Each number is 50 + 12 x the weight over its row's rms, rounded and kept within 0 to 99. Layers, rows and columns count from 0. The size before them is the row's rms in percent of the matrix's.

# layer 4 attention query, 256x256, rms 0.149, rows 0-27, columns 0-127
100:52 58 23 46 47 45 39 62 45 51 42 63 57 22 50 41 34 46 65 54 36 64 52 65 47 46 42 49 35 64 40 34 55 48 42 19 66 51 55 45 44 45 25 35 72 58 47 62 52 50 50 45 42 75 59 51 53 41 49 56 64 54 51 40 44 30 41 51 30 18 31 47 56 49 56 54 44 58 41 56 36 58 61 36 48 57 66 33 60 59 35 43 45 40 32 42 53 32 60 53 56 40 73 67 39 45 33 48 52 54 51 53 53 52 45 34 47 64 71 37 44 40 54 40 66 40 33 34
103:69 39 44 52 50 45 40 62 59 55 52 50 36 58 46 79 56 44 47 57 48 57 56 58 43 69 50 24 65 23 70 83 73 52 64 60 75 46 58 35 45 61 53 50 54 58 34 63 81 66 51 47 52 63 45 29 57 47 52 55 64 19 38 38 59 38 26 54 44 79 52 55 46 52 45 43 57 54 42 59 36 65 51 42 57 69 56 54 47 63 39 58 49 62 52 45 41 61 38 53 32 51 51 50 67 61 42 42 46 41 57 56 53 52 56 67 59 36 27 67 69 61 40 74 72 36 47 72
090:65 57 48 61 56 48 67 41 46 70 50 58 60 42 43 42 51 56 59 54 60 56 60 69 57 57 52 43 52 29 51 48 43 58 48 49 45 65 30 59 51 66 29 53 36 37 74 47 50 33 60 53 58 47 47 65 44 54 66 60 43 59 72 50 44 49 45 51 34 28 50 63 44 51 39 40 40 53 51 53 61 58 60 64 18 64 54 42 39 38 33 50 32 47 62 44 62 66 52 33 59 50 49 69 40 61 53 61 76 63 46 61 25 42 58 43 45 28 34 53 55 82 45 33 55 55 46 19
092:58 67 66 43 51 42 48 69 50 39 34 69 40 31 65 40 44 45 56 35 48 55 37 37 55 75 28 34 38 60 39 51 47 47 48 59 42 36 85 42 52 37 42 54 53 50 64 41 57 51 46 61 55 40 52 63 50 70 37 33 42 51 47 43 55 40 33 41 51 50 40 49 50 47 60 68 44 52 63 34 40 37 50 56 49 61 44 45 37 63 24 38 46 59 41 71 54 49 76 66 57 34 27 45 46 35 47 39 33 61 55 40 36 57 39 48 47 44 35 66 52 24 56 54 56 23 46 43
087:66 65 24 39 47 48 65 66 50 59 82 55 53 55 45 61 48 42 46 27 63 33 56 50 42 49 73 31 60 57 71 39 67 73 39 43 49 60 38 65 47 37 43 79 31 43 62 36 51 58 81 45 50 40 62 59 54 54 56 50 39 49 38 52 50 61 36 49 43 55 64 69 43 54 47 52 69 51 47 70 61 50 50 48 62 47 66 57 48 29 49 61 42 72 46 34 54 90 41 49 64 69 36 39 68 62 51 70 41 48 53 64 50 54 57 52 53 59 30 42 44 50 43 46 49 28 55 66
095:54 57 70 55 52 45 57 58 43 57 42 35 45 56 54 44 53 45 34 54 52 41 58 59 85 52 63 39 58 42 77 56 39 58 53 66 44 35 46 63 70 57 67 37 42 39 64 24 51 57 35 62 33 39 56 67 45 48 54 56 28 30 62 83 55 37 64 42 55 59 45 49 34 62 45 48 55 53 55 39 51 39 39 46 45 13 62 62 48 43 69 65 60 47 56 61 47 52 17 57 46 54 55 59 24 39 52 49 47 59 61 49 39 32 59 65 52 45 36 54 72 51 53 39 47 60 55 21
088:29 60 41 46 55 73 43 25 54 43 67 62 66 53 49 50 40 58 37 59 55 53 54 23 42 52 41 41 56 72 59 44 56 35 58 44 58 45 21 60 52 12 58 67 35 42 30 47 62 57 50 64 22 67 63 56 47 58 49 55 58 52 50 48 33 57 42 41 45 53 64 43 39 60 59 45 52 51 47 46 43 58 39 34 52 40 42 73 70 42 59 62 53 62 28 42 46 45 39 52 40 57 47 35 61 43 57 64 42 41 52 43 62 37 49 44 49 58 56 54 52 65 44 76 40 55 49 46
096:58 37 37 49 54 54 29 43 57 39 39 51 62 64 62 58 58 43 35 52 61 26 43 79 59 39 47 46 68 30 55 54 44 37 53 54 57 48 32 47 51 38 32 54 63 79 57 65 42 55 56 55 65 51 34 53 56 46 60 56 29 54 83 55 51 26 50 63 30 70 68 57 52 70 54 50 49 48 33 48 51 62 27 58 33 49 60 60 44 51 68 56 40 57 55 48 52 68 33 60 40 55 41 69 52 55 63 54 59 35 51 46 54 22 80 62 40 30 48 54 65 67 52 50 56 64 63 41
097:32 53 61 43 29 59 55 47 57 35 46 41 58 33 59 39 58 44 49 62 49 44 54 47 45 71 61 46 65 84 43 51 40 53 41 54 40 43 62 39 31 69 51 53 60 42 69 35 44 43 34 29 43 46 62 28 67 38 49 63 52 64 48 53 77 66 54 31 39 56 57 50 48 48 65 31 50 32 49 46 58 58 57 57 62 35 42 55 49 66 40 53 57 45 56 47 56 21 58 49 43 54 78 40 51 41 67 43 34 68 46 57 30 55 53 65 43 64 71 36 69 42 42 68 37 54 55 29
094:50 40 70 34 49 50 54 57 46 53 51 37 53 47 47 34 63 59 57 34 52 52 37 36 60 34 47 39 57 64 32 44 72 32 23 40 58 56 41 51 39 39 74 18 49 51 50 31 38 59 61 41 41 17 30 52 43 44 43 57 56 45 62 46 46 55 38 41 61 50 52 40 49 50 60 61 32 49 59 54 64 31 48 55 45 58 60 57 56 66 40 61 66 41 58 57 44 55 37 54 62 44 51 65 43 49 49 49 35 57 24 39 59 63 21 60 42 61 65 63 55 23 71 65 49 55 56 57
108:64 50 51 58 65 54 55 37 53 46 59 52 64 31 29 60 59 46 49 57 50 56 27 53 72 65 21 57 31 56 53 58 64 52 43 52 46 70 54 49 59 53 48 54 45 26 76 32 62 71 36 58 52 63 73 48 56 54 54 34 45 44 48 47 45 49 22 74 39 39 58 48 41 25 74 37 47 68 33 38 54 63 63 26 61 40 44 55 52 50 56 69 61 49 52 59 49 61 46 47 55 57 69 50 53 41 50 62 44 49 58 73 40 37 48 33 51 46 46 47 55 20 66 57 41 51 51 52
095:36 52 35 52 25 49 50 62 34 51 28 25 43 56 52 59 59 31 24 36 50 45 59 66 46 38 57 40 58 74 74 41 49 57 39 48 60 46 46 59 54 36 32 58 60 48 42 60 49 31 56 55 53 48 40 37 63 78 76 69 50 37 34 72 42 60 49 48 66 46 63 46 56 30 66 50 67 54 44 56 62 59 46 61 56 45 61 59 45 42 67 74 52 67 67 46 36 48 40 51 42 65 58 46 71 58 65 35 24 23 34 34 59 66 30 65 56 62 38 46 31 43 62 45 54 41 60 61
104:29 54 49 57 61 70 42 34 60 58 78 42 34 58 48 44 61 65 34 75 40 50 52 40 45 57 44 45 54 42 39 49 36 75 95 51 68 59 41 34 62 39 28 52 35 44 43 62 52 55 57 37 24 53 49 46 51 50 57 35 75 51 59 36 49 62 49 54 51 39 56 51 67 51 52 41 55 27 45 36 42 35 57 55 75 33 39 66 50 70 51 51 46 35 31 50 42 64 60 68 56 59 47 26 61 66 60 48 50 37 80 71 50 57 47 62 51 52 54 37 58 39 37 49 21 44 52 55
084:49 54 54 53 48 45 58 51 50 58 54 65 54 73 35 54 52 72 40 52 55 38 58 41 52 50 38 49 52 44 32 51 31 71 60 69 41 58 56 39 42 42 38 41 53 62 47 46 39 29 73 43 42 75 35 62 57 45 47 49 58 37 69 49 46 37 47 51 43 56 54 58 62 87 47 57 55 75 59 40 45 40 59 56 45 40 78 40 40 45 43 44 47 72 61 58 55 43 39 53 41 51 44 46 32 51 48 41 56 48 32 40 70 37 76 64 30 92 49 56 62 53 52 55 63 39 66 62
088:46 29 62 63 37 46 61 47 30 48 39 34 58 56 37 44 45 60 85 42 51 58 69 33 52 43 63 54 57 56 41 47 60 44 33 49 58 51 40 54 47 58 50 34 58 49 53 42 59 46 52 64 44 42 60 67 52 62 43 52 38 35 51 60 37 61 50 63 32 40 29 31 65 29 54 45 31 52 47 72 49 61 39 37 57 62 51 50 65 66 42 42 63 40 67 44 43 53 37 37 73 44 35 53 47 45 23 53 64 58 45 45 61 27 37 47 57 59 53 40 45 67 44 45 50 56 58 50
089:56 53 32 67 49 44 56 46 63 23 71 42 57 26 42 41 38 39 42 54 47 35 55 50 32 51 62 24 43 61 42 73 36 72 41 45 48 51 47 52 62 52 56 50 65 45 40 33 55 59 49 64 55 57 37 60 37 62 63 18 65 61 64 63 46 40 43 70 36 39 43 50 74 17 59 55 56 50 34 34 61 25 37 26 74 38 59 45 29 42 46 37 47 46 37 63 57 52 67 54 11 57 32 21 39 50 54 52 49 44 54 51 47 64 43 32 54 59 50 53 48 53 30 52 53 39 62 64
093:56 60 76 26 68 41 70 69 57 59 54 44 51 34 51 49 49 54 65 32 44 38 27 42 68 62 45 29 47 40 49 49 53 53 17 52 35 43 84 62 62 46 70 35 42 53 57 51 66 50 46 67 59 57 47 48 50 65 47 65 41 42 51 37 58 31 40 42 61 35 39 65 60 36 50 41 45 33 48 60 50 48 58 48 71 66 44 47 45 48 29 50 53 43 58 37 58 53 34 36 72 38 63 68 39 56 53 56 50 43 63 53 63 38 50 40 46 40 36 67 54 52 43 56 45 40 39 50
094:57 60 68 51 68 68 44 61 48 42 52 49 28 32 65 23 51 65 60 63 56 70 66 38 36 58 28 59 37 67 65 62 51 62 54 52 65 34 55 66 76 45 63 41 56 59 48 45 55 44 52 47 54 34 48 66 49 43 45 49 34 66 47 63 45 46 69 40 38 55 38 57 35 49 31 45 59 45 67 39 47 55 31 46 63 51 49 55 61 51 28 24 52 64 30 49 52 36 37 29 30 46 57 42 41 72 86 40 59 64 44 51 64 65 74 60 66 35 64 46 38 59 24 64 42 36 34 48
097:48 33 76 45 42 54 39 53 32 46 46 48 26 45 49 58 67 54 32 50 43 59 45 41 45 37 68 55 39 30 52 39 68 47 66 38 62 78 42 52 28 40 62 54 72 65 48 61 51 51 39 52 62 51 40 30 43 50 66 59 44 54 38 32 46 69 56 55 42 56 71 43 62 58 46 38 49 80 59 44 57 55 32 47 58 58 27 47 78 70 29 49 50 34 59 66 57 63 29 34 58 52 35 63 52 59 61 52 65 29 32 78 56 64 61 59 64 45 40 29 39 48 64 51 56 63 63 61
102:65 37 63 41 59 46 42 60 41 28 41 23 57 39 45 61 53 27 32 25 56 62 53 48 56 50 45 44 57 67 49 43 50 51 42 56 61 49 56 37 40 79 59 53 36 32 47 40 50 42 32 38 50 38 52 39 65 43 44 39 38 55 48 63 45 50 58 64 45 49 37 53 38 73 57 31 44 65 69 76 39 29 54 49 63 22 22 72 54 39 40 39 43 46 41 28 46 66 49 57 64 64 46 44 41 29 57 40 52 41 57 53 46 44 36 51 56 49 55 39 56 55 39 52 46 42 39 37
099:61 55 38 49 45 35 51 28 52 55 46 82 65 57 54 52 55 43 43 41 54 56 74 44 46 42 50 44 19 31 57 53 62 49 49 37 67 53 27 63 39 55 58 64 68 26 46 70 59 42 43 52 50 46 46 39 87 65 38 55 49 43 43 63 50 39 63 48 67 48 64 44 63 57 46 46 57 62 66 61 20 52 42 70 37 59 43 44 42 50 79 48 48 39 37 40 68 32 65 39 35 55 61 52 50 42 42 39 44 81 44 66 46 61 51 66 48 64 42 51 23 62 50 28 47 45 46 45
106:49 33 27 55 24 44 54 46 49 55 42 53 48 45 32 41 45 65 55 42 38 47 34 54 53 63 71 63 49 53 42 58 40 68 36 35 34 61 59 71 38 56 39 73 41 68 46 54 37 53 51 54 29 21 50 54 62 69 51 50 50 37 39 54 40 52 49 16 67 42 46 56 32 53 59 68 75 60 68 40 43 53 59 45 45 37 26 40 55 44 64 38 55 42 36 41 50 60 60 69 44 33 42 45 76 46 51 53 60 46 46 56 57 56 61 47 63 55 55 49 71 37 52 43 44 64 64 51
101:66 40 35 48 13 46 65 55 36 65 73 44 40 42 39 65 59 45 44 53 57 61 24 67 43 65 46 47 27 55 75 85 35 49 51 46 49 42 34 60 52 52 50 48 58 56 43 74 60 63 44 58 74 30 42 65 36 49 58 35 66 48 52 50 51 76 58 39 46 62 47 48 58 54 40 27 60 42 57 42 39 60 60 49 56 60 48 40 41 37 42 64 51 54 51 46 59 56 51 41 45 47 53 73 37 40 68 57 27 70 41 48 86 31 72 49 45 33 40 31 49 42 62 38 49 36 49 40
093:55 55 60 26 51 56 40 54 49 35 33 79 73 55 39 52 55 48 49 32 46 28 38 61 47 25 36 46 43 49 49 46 60 36 39 51 40 63 39 26 59 41 70 53 37 52 35 51 65 62 37 67 49 60 69 62 45 47 48 45 35 51 47 52 49 73 47 52 70 39 68 48 72 52 33 30 51 66 33 40 37 60 56 46 50 55 64 69 63 55 42 31 59 66 34 58 73 51 56 55 53 37 51 46 54 26 70 33 59 31 38 35 56 66 48 46 52 48 54 58 53 39 52 39 37 68 62 45
100:62 31 72 82 60 33 66 35 73 36 75 40 52 69 51 56 42 71 58 52 59 39 43 41 55 42 54 45 57 52 50 45 27 78 76 72 58 20 42 44 34 83 56 46 26 60 60 63 50 75 45 50 53 48 34 30 45 55 55 55 61 52 61 42 55 53 39 52 58 50 21 72 65 44 42 43 52 43 61 64 52 63 60 48 58 46 38 46 68 58 45 47 41 54 36 59 52 61 62 50 69 51 53 46 53 32 44 40 54 37 38 42 17 40 59 42 46 46 60 59 54 39 43 58 45 49 37 47
105:67 47 50 62 69 36 48 51 43 42 59 60 49 28 58 66 56 54 55 43 39 43 65 29 57 60 57 44 61 48 52 53 58 69 27 63 54 43 27 32 55 57 65 68 26 61 45 69 32 42 67 58 53 57 42 54 37 28 21 45 40 38 49 74 63 26 61 43 66 49 59 57 74 45 52 43 59 66 27 54 60 53 53 52 52 51 41 56 43 54 41 49 68 65 55 52 44 53 79 48 35 58 55 47 63 38 31 47 41 48 38 43 37 54 57 40 49 62 51 32 26 43 58 39 45 36 56 52
103:36 46 61 47 62 84 50 48 62 37 51 74 57 23 37 60 60 64 50 46 30 47 85 42 37 58 60 45 59 54 46 54 29 55 55 32 46 47 42 53 45 65 47 64 75 56 59 59 53 59 55 36 51 43 36 59 52 58 45 28 40 38 56 33 39 49 47 52 55 38 43 66 52 31 49 85 33 55 41 45 67 64 56 41 35 56 73 53 39 64 59 53 41 57 53 38 41 60 63 63 43 41 32 71 51 52 60 77 43 41 40 56 44 51 49 54 22 44 56 54 52 54 41 47 45 59 80 64
092:46 36 37 48 56 45 50 73 43 45 44 48 59 44 21 28 58 63 47 36 36 49 50 55 28 59 70 42 31 64 44 65 39 55 34 59 47 50 46 56 44 39 40 65 62 48 49 53 61 43 60 38 64 53 48 55 66 57 51 54 46 44 55 67 48 44 45 47 29 60 46 49 34 70 49 55 55 63 47 43 53 46 43 37 34 51 36 59 55 37 52 61 39 31 57 48 48 67 38 69 55 80 51 65 26 36 51 78 47 45 46 43 43 64 41 55 31 57 59 57 31 36 31 30 63 38 40 30
# layer 4 attention key, 256x256, rms 0.143, rows 0-26, columns 0-127
091:49 35 74 55 61 50 39 54 43 20 42 76 56 53 66 64 72 51 43 50 43 70 47 61 61 32 43 50 52 57 39 31 49 62 43 30 49 68 39 47 55 65 25 62 53 49 56 27 46 66 27 36 54 67 48 59 70 48 52 30 80 54 54 76 67 49 21 37 44 32 53 25 42 66 37 52 41 38 36 49 42 48 48 57 62 48 65 48 38 38 42 59 55 39 47 64 59 41 67 66 57 46 74 46 26 32 55 52 61 49 41 56 63 56 28 53 44 27 52 44 53 35 71 40 49 49 61 51
091:43 49 67 25 23 44 62 64 46 22 46 58 63 55 51 45 50 36 52 53 32 42 35 72 52 52 29 53 79 37 65 70 72 58 71 43 52 67 36 42 47 35 79 45 72 51 42 47 54 43 40 42 47 52 49 33 33 28 38 54 42 37 42 68 73 72 59 45 41 68 38 49 46 61 57 55 64 39 61 40 40 69 55 59 47 24 72 39 43 50 65 50 32 49 52 48 51 22 52 58 47 62 59 42 46 56 56 59 33 37 38 62 54 63 48 52 23 46 51 38 64 46 59 39 48 52 61 35
096:37 53 52 33 55 61 69 48 63 58 47 73 39 28 51 34 42 30 46 51 70 46 45 43 34 39 54 40 57 44 36 45 54 45 56 73 63 29 62 49 49 51 32 38 62 52 65 26 47 40 53 64 64 49 44 63 23 66 63 64 39 51 69 42 36 51 34 67 73 62 61 51 41 35 36 51 44 47 50 78 42 34 68 50 31 65 36 62 65 52 53 47 39 61 62 61 50 58 60 46 60 53 49 28 67 61 40 47 32 54 64 50 42 46 42 59 25 43 40 56 38 64 33 46 31 63 53 82
090:52 52 95 48 57 67 16 54 56 61 38 58 51 50 56 31 52 30 31 21 38 47 31 62 51 48 38 46 67 50 29 42 41 40 39 62 71 66 55 39 50 72 56 26 51 69 51 40 41 63 44 43 43 64 49 60 66 55 64 34 64 35 43 44 56 54 42 52 34 53 64 52 55 58 51 38 49 46 44 65 38 48 46 30 52 57 65 39 56 44 27 47 58 61 55 53 43 63 62 65 54 25 55 66 54 67 75 31 65 55 55 52 53 69 48 59 28 36 58 36 50 29 59 36 61 30 44 46
094:50 55 35 21 46 45 48 65 50 63 62 26 59 45 48 55 20 31 48 54 59 38 53 39 41 56 41 32 46 58 68 64 60 43 45 61 61 50 43 44 44 27 65 33 46 78 54 69 59 17 51 49 54 46 59 39 41 46 59 70 42 68 55 53 40 27 61 51 46 62 48 44 57 49 67 56 73 32 51 34 63 54 20 40 41 28 55 53 47 61 39 48 53 43 24 57 47 66 43 81 53 68 37 42 49 46 45 48 51 45 31 52 57 30 43 42 47 54 48 51 56 31 68 70 49 59 49 37
083:55 64 45 64 64 60 58 60 48 66 50 45 43 39 52 37 42 41 41 39 52 46 37 43 64 54 31 39 46 49 53 54 63 47 35 46 38 26 78 48 46 52 51 52 60 46 66 56 56 46 53 44 18 41 36 31 61 62 67 52 34 35 34 70 52 40 64 42 50 57 40 65 62 46 90 48 37 65 59 48 43 45 67 45 45 63 36 65 37 38 51 56 55 72 59 41 59 50 40 24 33 31 47 47 55 41 57 58 68 53 52 46 44 36 55 50 60 57 48 56 52 35 54 26 63 43 31 39
095:44 73 02 33 38 53 53 35 57 42 60 34 54 64 59 73 35 50 57 35 56 31 38 45 35 62 56 41 62 31 48 63 48 46 56 61 46 58 69 37 45 42 58 55 57 49 55 65 55 49 57 58 51 47 43 51 43 50 53 44 41 48 37 35 36 65 49 62 59 73 45 43 53 57 46 48 57 50 49 42 56 68 29 59 59 29 54 40 43 48 47 64 56 53 50 49 53 56 26 59 52 70 26 36 48 59 61 53 36 29 62 54 52 30 47 46 55 59 50 52 50 62 41 77 60 44 67 45
093:49 60 76 31 29 56 45 49 52 42 38 41 39 32 31 52 67 45 40 59 46 47 42 36 45 56 27 68 60 43 26 49 55 25 18 81 49 62 56 51 61 64 18 57 39 33 56 42 52 73 55 48 61 45 50 56 61 53 52 48 71 47 49 63 63 65 44 57 76 41 48 46 56 65 36 26 35 58 43 56 37 44 52 56 39 67 33 45 42 51 28 59 47 40 59 60 45 73 45 31 55 49 48 44 58 28 31 48 39 42 56 51 36 30 58 32 48 56 34 55 67 53 44 61 55 67 73 43
099:46 58 30 53 58 71 43 40 55 31 27 53 53 24 56 47 37 52 49 65 55 52 66 66 68 38 74 61 52 56 55 46 47 40 31 51 55 46 59 34 40 64 58 43 41 47 60 36 72 78 55 54 31 69 56 72 44 65 49 32 71 59 51 53 65 43 46 44 57 45 42 62 43 54 40 08 47 56 41 42 60 52 52 37 74 42 59 38 36 53 41 55 29 82 35 35 49 45 50 70 35 54 41 41 60 44 62 51 60 58 44 58 65 40 46 44 56 27 50 53 62 27 28 57 36 66 39 52
090:45 62 39 38 50 40 40 36 49 43 53 23 57 33 24 38 57 46 60 55 65 43 61 49 39 39 56 62 49 61 56 62 58 55 53 51 60 46 41 64 68 39 63 34 24 61 57 62 61 57 39 58 66 37 30 53 49 53 22 56 47 62 44 63 45 47 71 54 38 56 35 51 29 32 34 67 53 63 49 55 62 59 38 56 38 63 35 57 48 52 24 37 46 51 47 31 53 14 54 55 36 57 38 59 42 70 43 54 42 58 70 59 67 48 57 26 31 44 55 44 55 67 53 42 25 52 45 42
106:50 43 30 36 66 77 60 45 43 53 66 14 50 40 59 45 31 46 48 56 64 14 56 50 59 37 51 40 36 41 61 69 54 39 54 60 50 57 62 46 44 34 58 52 54 68 53 59 60 23 55 42 34 46 56 33 55 68 43 68 39 71 46 56 44 39 66 70 34 58 42 66 46 47 58 79 47 54 37 57 45 59 60 22 50 35 62 68 29 48 45 33 50 37 44 45 37 65 44 28 45 69 37 43 46 33 44 45 42 61 34 76 52 43 49 42 65 57 50 61 52 44 45 62 53 48 38 70
094:65 46 42 53 55 68 39 61 28 35 66 39 49 49 36 62 62 57 50 38 66 47 50 83 57 80 41 53 59 35 45 51 74 43 61 51 41 48 48 55 52 48 60 45 42 41 61 40 59 40 59 75 55 40 63 54 58 23 49 57 47 52 44 50 65 54 65 55 55 48 75 53 66 51 68 55 46 55 67 60 73 54 48 27 53 28 33 16 46 62 54 45 39 59 57 53 42 17 40 22 48 49 57 54 71 41 33 55 50 29 59 38 47 70 53 57 47 75 36 45 32 53 53 52 58 61 53 38
098:52 63 45 46 52 74 50 43 64 33 58 47 43 32 56 57 44 44 45 63 43 55 58 68 53 42 38 39 41 47 37 59 58 60 67 42 69 68 51 38 62 50 50 42 53 69 36 41 32 55 74 51 60 38 36 48 55 52 47 42 67 46 42 42 71 37 41 67 43 49 68 41 54 51 56 42 51 30 19 53 64 37 64 52 65 44 48 68 62 66 30 54 50 44 24 62 52 47 37 56 53 63 36 39 55 58 55 50 45 33 62 57 44 61 38 52 31 64 66 58 47 29 46 59 52 40 45 58
111:42 17 86 52 46 35 47 37 48 69 28 56 51 34 58 53 49 53 45 46 46 45 59 49 57 74 50 58 51 42 60 58 43 51 31 57 38 60 56 38 31 66 51 41 43 35 60 43 50 53 42 50 65 70 52 55 48 38 41 52 49 54 60 50 51 64 50 37 78 57 33 52 55 54 60 44 39 65 56 52 48 31 48 52 31 75 45 50 47 32 24 54 49 60 80 32 58 45 58 39 53 29 53 57 60 33 52 62 58 74 56 49 27 58 57 66 41 46 60 46 51 64 61 44 63 57 63 43
105:42 47 39 25 50 69 57 41 51 32 64 33 58 54 44 32 19 43 54 45 44 34 50 48 46 60 46 46 50 49 39 77 56 46 38 40 41 57 48 44 41 42 84 56 42 45 43 39 55 40 66 44 41 46 50 42 65 55 54 59 41 52 33 67 55 38 66 51 40 55 55 51 64 52 68 51 50 45 40 42 42 79 50 60 28 35 65 32 63 55 24 46 51 41 53 50 48 53 37 25 50 56 51 52 42 52 41 52 49 33 53 76 59 18 38 43 48 80 53 55 47 33 47 67 46 34 44 75
109:41 57 42 53 48 42 65 41 71 37 69 44 48 52 63 49 53 41 49 48 37 24 42 45 42 53 46 66 54 59 53 57 60 57 39 28 56 51 37 36 56 39 95 47 45 46 50 40 57 49 42 42 75 62 49 38 58 34 50 61 55 51 54 52 65 24 66 44 33 39 51 49 56 44 52 46 74 47 42 47 68 31 43 44 41 48 57 52 38 47 49 29 47 33 38 61 32 18 28 49 43 54 49 59 65 59 52 49 56 34 66 55 43 47 26 47 59 72 62 64 56 32 56 40 52 48 39 50
107:69 60 31 28 54 79 69 49 53 50 56 28 48 40 63 59 36 41 49 31 49 60 36 54 49 66 45 47 62 40 47 51 71 45 57 50 29 35 42 36 56 37 85 60 59 62 37 46 47 40 57 42 43 40 34 36 47 37 49 65 62 55 36 28 62 39 57 56 64 68 53 51 58 41 69 36 59 51 63 29 31 48 46 44 59 29 52 36 50 38 18 37 38 46 53 53 50 41 42 30 60 49 44 40 47 48 48 58 40 20 50 41 63 37 44 44 55 64 56 47 51 41 56 57 43 46 35 52
094:52 49 59 54 42 75 61 69 37 65 52 48 33 56 55 69 36 54 56 62 70 44 44 13 50 67 39 47 66 52 54 71 75 63 51 51 53 58 43 62 47 57 50 42 48 61 77 39 37 64 53 53 41 59 60 57 40 48 56 58 70 52 54 73 45 46 61 41 36 72 42 44 56 67 38 82 58 38 25 56 62 64 52 62 58 54 56 72 49 56 59 36 42 39 51 67 48 46 68 41 69 41 66 36 44 50 62 36 48 62 76 44 63 60 47 61 25 29 55 60 59 43 46 27 49 54 54 70
100:49 33 62 56 50 54 69 59 37 25 37 42 21 41 49 38 59 41 49 46 58 45 48 51 56 57 61 32 47 19 52 10 59 34 55 52 49 34 52 58 35 63 44 44 57 67 53 50 43 44 31 63 54 35 55 42 28 48 63 58 64 56 59 48 65 41 98 45 58 28 72 39 45 62 41 38 43 59 38 56 62 49 62 65 50 53 47 40 38 47 60 47 45 53 51 49 64 50 67 33 56 43 44 69 49 56 42 47 56 45 37 59 48 62 51 48 53 65 53 53 36 54 53 52 47 58 38 64
100:49 59 42 61 42 41 49 59 24 22 59 22 53 57 32 43 44 45 54 36 47 35 49 51 61 38 44 44 46 45 49 30 51 46 44 25 48 46 44 18 30 47 60 36 37 41 38 43 35 35 34 57 31 42 35 48 36 48 36 58 53 58 48 50 55 33 66 40 31 67 48 44 64 62 47 50 66 36 56 67 67 67 67 68 52 43 54 52 55 54 40 22 54 51 46 53 51 59 42 52 49 51 49 57 58 55 50 54 50 47 53 43 67 50 49 54 19 39 52 72 43 50 33 51 58 67 62 48
101:70 57 17 55 49 56 44 43 47 51 45 52 54 56 46 54 63 69 43 29 52 42 55 30 23 20 40 56 47 32 32 46 60 52 53 31 56 53 23 43 32 47 57 50 37 48 53 32 36 52 63 55 56 44 48 29 39 50 32 60 46 48 63 60 48 41 72 52 42 44 51 46 58 63 61 52 52 64 54 64 43 47 52 49 66 41 48 71 39 54 56 34 37 54 31 48 61 55 61 52 87 45 42 37 65 79 52 50 66 56 71 45 37 51 61 59 44 49 49 53 52 51 61 20 67 37 53 83
098:60 45 81 57 51 59 45 33 52 46 23 24 52 46 41 46 43 60 76 69 56 45 55 58 50 55 51 74 55 50 54 65 46 57 57 61 55 50 39 51 32 53 72 49 66 60 41 35 48 34 53 15 52 51 51 75 65 57 59 53 36 41 52 64 60 62 42 46 64 60 51 36 63 25 65 51 59 53 44 47 34 69 52 62 50 43 38 78 43 55 49 57 55 46 54 37 36 20 59 63 71 27 44 67 42 38 58 33 44 40 31 52 61 61 66 37 46 62 63 28 24 48 47 53 20 51 52 35
099:59 28 50 43 41 60 33 30 39 55 58 41 43 48 42 52 60 61 46 54 52 51 30 49 53 43 63 62 44 52 49 50 53 52 37 59 47 59 40 57 20 62 56 28 58 42 48 38 43 30 36 52 79 28 28 54 60 34 46 47 41 26 25 57 45 47 70 53 64 45 44 41 37 42 46 48 54 49 51 75 64 63 38 36 57 54 53 53 56 43 70 43 57 62 46 37 66 47 57 57 58 38 59 42 32 50 45 62 55 50 47 58 54 72 37 27 42 51 46 48 62 58 55 20 40 58 41 52
096:53 50 41 46 59 32 51 58 36 30 43 60 66 42 38 44 57 56 36 62 46 47 43 73 46 49 47 50 30 63 50 54 37 48 34 42 20 46 46 40 47 31 57 40 53 51 57 52 65 62 54 37 60 45 52 67 60 54 53 56 42 44 42 34 60 67 51 35 62 18 71 27 49 56 27 73 42 56 54 69 74 45 41 43 54 35 68 50 51 72 46 58 63 68 38 40 31 36 36 65 64 54 54 60 52 47 71 56 55 56 52 38 44 40 58 54 35 48 66 72 60 34 32 77 60 46 60 35
103:54 50 55 66 61 40 73 44 58 61 50 47 55 69 43 54 49 43 47 35 63 42 62 63 54 53 35 69 57 63 37 43 34 68 52 74 57 28 52 54 32 26 49 43 47 70 50 57 26 39 64 47 40 67 45 47 36 34 56 51 64 38 73 65 69 55 50 36 68 48 64 57 41 32 48 42 54 63 32 39 35 43 49 49 40 36 46 37 68 32 61 62 36 45 53 48 78 77 50 50 46 58 61 43 52 40 41 73 58 65 49 64 40 78 55 56 45 63 49 69 33 40 45 37 39 57 53 55
099:53 55 67 69 31 22 71 26 54 62 27 51 64 67 55 48 48 48 58 62 37 37 43 34 35 44 56 57 57 55 68 45 50 66 46 60 36 47 55 42 39 59 40 52 55 60 47 68 59 56 62 39 55 49 59 72 49 53 40 30 58 42 38 72 49 56 66 51 62 50 53 44 60 57 34 31 61 48 58 50 28 66 71 63 46 50 56 39 65 22 76 43 49 55 60 50 33 74 58 68 44 58 61 50 66 28 43 46 48 53 49 48 65 54 75 56 44 39 59 40 57 46 60 46 32 51 44 41
102:47 31 49 50 55 67 48 56 47 63 43 41 43 35 38 57 54 49 40 53 45 46 46 48 50 62 47 44 38 68 61 46 37 63 46 59 57 36 58 58 58 81 26 58 49 64 43 55 38 52 58 49 30 44 30 57 40 53 35 31 31 78 64 56 48 33 65 48 47 49 44 66 41 66 41 45 27 53 30 35 70 45 44 51 34 32 52 50 41 58 54 61 50 54 56 40 46 46 67 72 45 47 43 48 61 67 36 58 59 38 53 48 52 68 27 65 39 44 45 41 57 84 31 33 65 50 57 45